Weights of a small transformer language model.
Architecture: LayerNorm before each block, no position embeddings, biases, tied embeddings, normalized queries and keys, ALiBi.
Training: a variant of Muon for these matrices, 149M tokens, 4535 steps.
Each number is 50 + 12 x the weight over its row's rms, rounded and kept within 0 to 99. Layers, rows and columns count from 0. The size before them is the row's rms in percent of the matrix's.

# up: layer 6 MLP up, 256x64, rms 0.383, rows 108-154, columns 32-63
# down: layer 6 MLP down (transposed), 256x64, rms 0.144, rows 108-153, columns 32-63
up108 093:50 53 39 70 54 69 58 31 45 53 60 53 70 39 60 53 56 38 62 48 57 36 46 45 69 61 58 60 39 38 28 45
down108 101:50 52 42 71 63 37 27 44 22 54 71 68 60 67 46 75 62 45 43 52 44 37 47 21 56 48 51 46 50 41 52 55
up109 088:67 40 59 52 55 44 43 85 59 49 38 37 53 58 38 53 46 39 47 42 62 53 51 47 57 54 59 50 55 86 39 58
down109 109:74 51 73 40 45 32 52 52 49 57 30 48 68 55 34 46 59 50 41 40 55 64 48 49 62 25 43 54 66 35 52 42
up110 091:51 67 58 45 41 52 72 74 42 69 60 50 44 42 47 62 69 37 62 37 55 73 38 70 45 60 31 30 30 35 59 57
down110 095:59 62 45 36 37 53 48 63 42 40 46 49 28 33 47 38 68 50 42 60 52 51 40 60 44 75 60 62 38 53 52 55
up111 083:63 42 50 30 41 29 67 56 41 70 38 56 44 38 60 74 62 70 35 68 51 54 52 25 61 55 32 49 45 31 42 62
down111 083:53 44 68 56 47 46 54 65 42 60 54 70 57 51 40 53 53 37 40 54 51 51 29 68 38 51 32 42 50 38 68 52
up112 087:50 53 54 26 25 51 29 38 60 50 32 46 53 46 44 44 35 47 48 66 57 46 43 57 42 72 67 42 69 67 63 54
down112 087:64 36 54 64 58 49 34 61 31 37 73 55 55 65 56 57 53 50 65 56 45 54 57 35 42 58 64 42 51 56 31 51
up113 087:53 32 50 64 72 68 47 49 31 48 67 55 53 52 45 21 38 38 47 51 46 62 45 58 52 40 49 51 45 62 58 43
down113 086:38 58 82 46 40 32 61 50 72 52 41 44 51 52 70 71 63 58 49 57 41 49 47 42 39 44 32 58 56 23 55 50
up114 131:47 41 52 62 43 70 39 50 46 39 53 43 47 58 47 42 27 62 45 49 60 61 49 56 38 50 59 49 55 55 50 49
down114 104:49 61 38 35 61 27 60 57 51 50 43 58 49 52 46 56 74 42 46 45 39 39 47 49 59 50 46 58 41 51 35 48
up115 091:60 41 53 57 44 36 52 60 43 42 45 20 60 39 53 59 54 51 41 57 57 58 25 53 62 62 53 54 62 49 40 40
down115 085:61 58 35 50 26 44 53 65 73 57 58 48 51 50 69 89 58 48 64 46 44 43 52 38 59 61 62 44 64 41 43 59
up116 109:32 49 69 46 64 46 35 55 42 52 36 50 57 54 57 48 40 24 48 38 56 58 51 31 41 68 44 57 65 56 32 49
down116 121:32 50 66 30 61 44 46 44 58 45 51 19 38 62 64 36 50 45 56 53 37 32 52 39 51 36 66 49 53 66 50 55
up117 092:42 77 50 31 48 49 48 51 51 51 34 49 26 42 41 54 63 42 60 45 59 68 52 31 69 71 51 49 38 53 40 58
down117 090:60 67 28 46 68 39 42 52 57 63 47 46 43 45 77 50 35 33 57 53 48 41 71 41 57 43 53 47 22 46 53 44
up118 085:57 54 59 57 37 62 61 60 48 61 53 55 55 49 50 66 45 70 64 42 56 73 46 54 80 57 56 34 77 42 49 53
down118 100:62 37 51 65 49 34 34 55 67 50 59 65 55 56 41 34 56 59 50 20 70 52 55 42 71 53 53 52 55 55 42 65
up119 085:54 60 60 53 64 35 50 63 62 47 61 62 68 37 49 60 51 47 51 48 64 45 28 39 56 68 51 53 47 46 51 26
down119 099:48 62 77 52 58 55 56 41 38 54 45 57 51 40 53 31 63 50 58 65 36 40 44 37 73 56 40 50 41 50 42 47
up120 103:52 48 51 27 36 59 44 39 51 40 43 43 38 46 43 66 65 47 52 49 53 64 47 32 73 41 51 65 55 43 53 33
down120 100:40 55 45 66 48 45 54 34 21 35 73 44 51 69 33 39 42 42 51 67 50 42 48 55 59 44 37 60 31 44 53 58
up121 092:62 49 37 61 47 34 68 71 43 35 56 46 57 43 38 61 79 41 33 53 51 49 29 39 57 55 55 45 58 38 54 68
down121 109:36 34 52 48 37 39 57 58 48 55 61 65 29 46 33 56 54 64 33 51 53 30 56 46 58 36 58 35 42 39 27 44
up122 098:64 61 47 32 62 50 62 57 55 55 44 57 52 76 45 42 33 54 52 48 39 61 51 54 69 65 51 35 70 57 36 68
down122 105:58 61 51 44 41 54 32 49 66 48 52 32 54 73 54 38 42 51 52 69 43 77 52 42 38 45 46 31 65 59 40 19
up123 078:59 49 56 72 62 65 57 50 50 51 45 38 53 57 70 47 35 55 46 61 37 74 39 74 42 57 35 67 47 46 50 40
down123 083:34 47 20 35 53 43 44 43 40 49 56 60 54 59 29 47 35 42 45 50 49 35 71 58 66 33 61 49 53 46 45 59
up124 103:57 58 35 52 66 47 59 46 33 31 43 53 41 44 58 53 55 58 52 67 62 31 51 35 72 61 66 62 55 42 52 33
down124 115:60 45 57 50 70 35 20 68 54 63 67 51 56 57 45 61 38 47 38 58 62 53 59 59 46 56 42 54 29 49 51 26
up125 117:45 57 45 41 61 72 58 47 34 56 71 50 45 53 50 53 48 58 51 57 51 34 32 47 51 62 55 65 57 54 54 51
down125 137:34 27 85 51 45 44 52 46 52 40 63 46 47 48 58 55 58 57 39 65 47 56 59 46 61 50 38 81 29 69 38 40
up126 107:61 38 61 49 48 59 61 64 27 52 63 62 48 69 66 58 70 40 56 63 51 56 48 65 71 48 50 36 35 57 57 44
down126 122:61 26 47 40 54 67 48 52 28 47 53 66 44 54 54 54 36 35 40 60 20 51 53 59 59 42 50 49 38 29 66 48
up127 101:40 73 45 52 56 54 48 24 36 36 36 46 42 48 57 39 39 53 57 58 44 58 33 33 54 40 41 38 46 59 70 48
down127 094:38 35 65 45 39 58 65 64 71 54 45 41 54 41 32 40 57 51 39 47 52 41 65 63 46 58 63 59 42 45 34 37
up128 092:37 56 58 54 47 46 32 53 56 49 65 47 52 66 44 35 53 57 44 58 37 42 51 44 45 52 34 46 51 71 54 51
down128 092:29 49 41 69 36 76 43 49 56 76 78 70 39 29 48 38 52 45 60 57 44 49 44 51 47 63 36 53 19 42 57 76
up129 109:32 54 50 42 66 54 42 40 31 45 23 57 67 48 53 66 70 31 47 51 46 54 35 39 71 59 61 59 45 74 53 58
down129 099:47 37 71 33 35 69 59 70 54 50 70 36 45 52 60 32 42 39 35 68 33 36 42 47 49 45 44 56 52 52 42 48
up130 088:40 62 40 42 34 50 65 46 55 48 62 38 38 42 53 25 54 38 36 75 28 69 70 65 75 44 71 60 41 60 54 40
down130 089:49 65 54 47 47 57 23 62 42 51 53 56 66 36 74 35 56 48 50 46 45 57 71 63 47 45 70 56 43 55 50 57
up131 107:64 57 47 42 44 47 45 64 44 59 55 34 64 66 51 64 39 58 51 48 72 53 57 61 35 41 35 30 39 45 41 32
down131 098:67 42 30 63 61 55 55 48 37 57 67 35 22 38 49 41 51 54 43 58 37 62 56 51 50 40 36 47 60 53 64 61
up132 084:28 32 59 45 41 52 37 71 52 33 49 47 56 33 43 48 54 47 32 47 77 41 33 43 60 74 61 43 31 46 71 59
down132 087:51 50 48 45 50 65 53 46 61 51 50 43 43 20 67 61 25 48 46 52 59 44 47 73 63 55 41 33 60 56 75 48
up133 100:52 32 50 63 74 40 46 54 33 62 54 76 71 49 55 52 66 61 56 42 53 54 25 36 37 61 50 48 31 59 29 48
down133 092:39 63 80 17 41 45 49 57 62 44 32 32 56 54 51 65 47 31 53 71 56 55 48 61 63 43 22 52 54 38 41 57
up134 104:51 42 47 39 26 36 40 28 54 38 47 55 52 52 36 61 61 51 40 44 60 55 31 39 74 77 54 31 68 62 33 60
down134 111:46 50 63 50 33 47 44 24 49 50 37 63 32 49 53 58 46 60 37 36 53 61 41 47 62 31 42 69 44 49 33 71
up135 084:34 30 49 46 45 51 40 59 48 41 44 39 56 66 59 63 27 65 66 60 43 78 50 58 28 47 35 67 43 40 55 54
down135 077:55 66 45 39 33 52 67 50 48 61 46 56 70 36 53 32 45 42 40 46 66 45 51 47 82 54 64 45 52 55 21 33
up136 099:66 47 63 66 49 50 36 47 28 70 38 87 39 54 47 67 63 50 70 48 55 65 50 38 58 63 48 56 43 54 50 59
down136 100:41 44 23 46 37 41 48 50 53 47 71 41 61 52 63 49 56 57 42 40 55 43 76 52 42 45 40 48 66 54 55 78
up137 087:46 52 52 70 52 51 50 34 37 51 49 48 59 52 55 60 36 49 51 39 60 52 61 28 61 67 58 62 28 34 70 58
down137 086:53 50 62 52 58 42 25 64 53 74 58 50 36 53 41 37 80 40 61 65 53 34 59 45 52 37 60 50 48 76 51 33
up138 088:62 36 33 49 69 43 62 45 33 56 26 40 60 47 49 50 48 47 65 34 86 25 39 60 49 50 58 59 61 40 43 54
down138 095:40 77 70 42 40 50 28 70 61 58 63 65 52 61 42 40 54 55 34 60 30 54 63 60 54 46 36 51 26 55 63 39
up139 120:50 29 70 35 32 68 65 39 39 49 70 22 64 82 34 63 55 46 37 57 52 35 60 52 66 59 47 52 30 52 60 33
down139 136:40 27 53 61 35 42 60 53 31 56 73 52 52 52 51 66 68 65 37 51 60 54 61 27 67 92 61 40 32 63 49 47
up140 097:58 11 57 25 35 39 48 67 36 39 44 62 69 48 43 30 36 46 69 63 41 49 45 49 36 62 47 56 33 47 37 61
down140 086:46 74 67 80 60 51 42 24 61 68 42 41 38 58 67 68 59 50 55 46 51 44 45 60 56 63 42 47 61 55 47 75
up141 092:46 36 51 50 47 47 61 48 49 46 41 37 39 46 63 59 49 47 54 69 42 60 43 34 48 29 69 43 55 53 40 57
down141 080:56 29 40 79 44 26 59 57 42 31 58 46 48 57 73 69 33 42 53 51 60 54 39 50 47 43 64 69 51 45 46 53
up142 126:69 51 61 46 59 64 61 39 36 52 37 56 73 73 47 77 53 49 44 55 49 53 45 71 49 60 47 47 33 51 55 31
down142 118:48 46 52 20 67 49 67 46 75 53 36 42 36 59 62 53 43 57 34 67 72 55 26 61 32 61 53 58 31 42 42 57
up143 110:39 41 69 32 47 62 63 66 43 55 39 46 59 54 45 74 44 37 33 60 44 59 32 80 50 51 36 55 43 44 42 41
down143 110:36 63 81 53 48 43 58 29 54 56 35 43 36 35 56 59 43 53 47 55 47 47 51 47 39 59 56 55 52 53 30 58
up144 094:46 32 37 28 52 44 44 36 28 44 42 67 41 74 32 72 60 47 54 56 62 39 45 52 57 46 70 45 63 55 35 65
down144 092:42 52 39 50 42 26 64 65 65 38 47 30 51 67 51 60 42 44 35 35 52 35 62 34 63 60 44 44 70 66 55 44
up145 106:52 42 50 72 59 43 50 55 25 47 41 68 49 43 51 71 60 28 48 54 30 32 57 46 43 55 73 48 39 67 32 30
down145 100:71 40 25 35 38 48 51 46 41 49 59 80 35 42 64 41 74 42 45 44 61 48 56 57 55 45 60 50 41 50 61 32
up146 098:60 29 47 45 64 54 59 72 26 65 59 48 56 40 49 62 48 61 47 35 62 48 58 41 40 63 50 38 68 44 30 62
down146 112:60 45 61 67 49 40 31 58 31 57 38 55 47 21 47 69 61 56 45 41 34 26 42 44 64 55 65 64 43 46 54 39
up147 110:33 48 46 50 45 66 38 47 42 47 66 36 60 69 33 37 53 56 53 48 59 45 28 52 61 41 45 42 50 49 54 46
down147 113:27 58 55 46 60 59 52 29 31 48 58 56 51 42 68 48 61 47 56 51 44 45 68 44 37 49 19 51 58 37 40 72
up148 105:45 35 49 47 64 42 37 57 47 45 58 57 52 81 53 52 45 31 54 31 68 45 52 36 54 54 64 54 53 66 39 69
down148 112:61 59 36 35 42 42 46 57 57 52 65 67 57 37 48 57 53 80 43 42 30 67 47 45 46 36 59 70 44 33 36 56
up149 092:46 38 44 49 59 44 29 60 36 52 77 37 66 62 45 69 66 32 62 38 64 36 41 42 47 34 60 52 48 35 54 59
down149 087:56 45 60 53 55 62 62 46 44 55 52 58 19 44 47 44 58 46 59 68 59 50 50 47 33 66 38 39 28 65 60 45
up150 089:54 39 62 34 45 38 52 63 35 61 49 66 57 55 61 41 43 42 42 72 52 54 59 55 41 50 40 60 60 47 42 48
down150 082:45 62 76 56 52 42 56 42 43 71 39 44 40 44 56 47 18 65 37 41 55 46 50 61 77 60 28 49 49 40 71 56
up151 082:40 50 48 48 52 59 30 34 37 48 28 59 53 20 41 46 66 37 24 58 55 48 49 51 50 60 43 67 71 54 60 44
down151 085:59 47 30 51 53 48 34 64 36 65 46 43 49 51 61 46 33 44 67 55 42 49 51 44 63 25 49 16 33 30 58 66
up152 106:57 69 36 55 57 31 56 66 38 68 49 54 29 53 62 26 36 40 45 62 40 66 59 38 58 37 52 55 65 58 50 61
down152 088:37 18 72 49 60 67 35 50 60 41 60 57 66 67 48 63 58 49 56 53 68 39 28 42 42 45 54 53 40 47 27 55
up153 097:51 40 55 53 35 64 28 47 40 32 52 62 48 73 48 45 61 34 69 34 49 36 34 45 44 48 58 49 52 52 70 44
down153 106:51 66 55 71 42 49 59 60 37 74 56 68 54 25 50 43 35 34 68 66 49 71 67 56 52 52 49 70 51 56 62 62
up154 094:62 35 41 56 29 47 52 53 35 35 67 44 57 59 27 45 38 56 45 62 42 51 54 49 48 39 32 58 45 44 66 55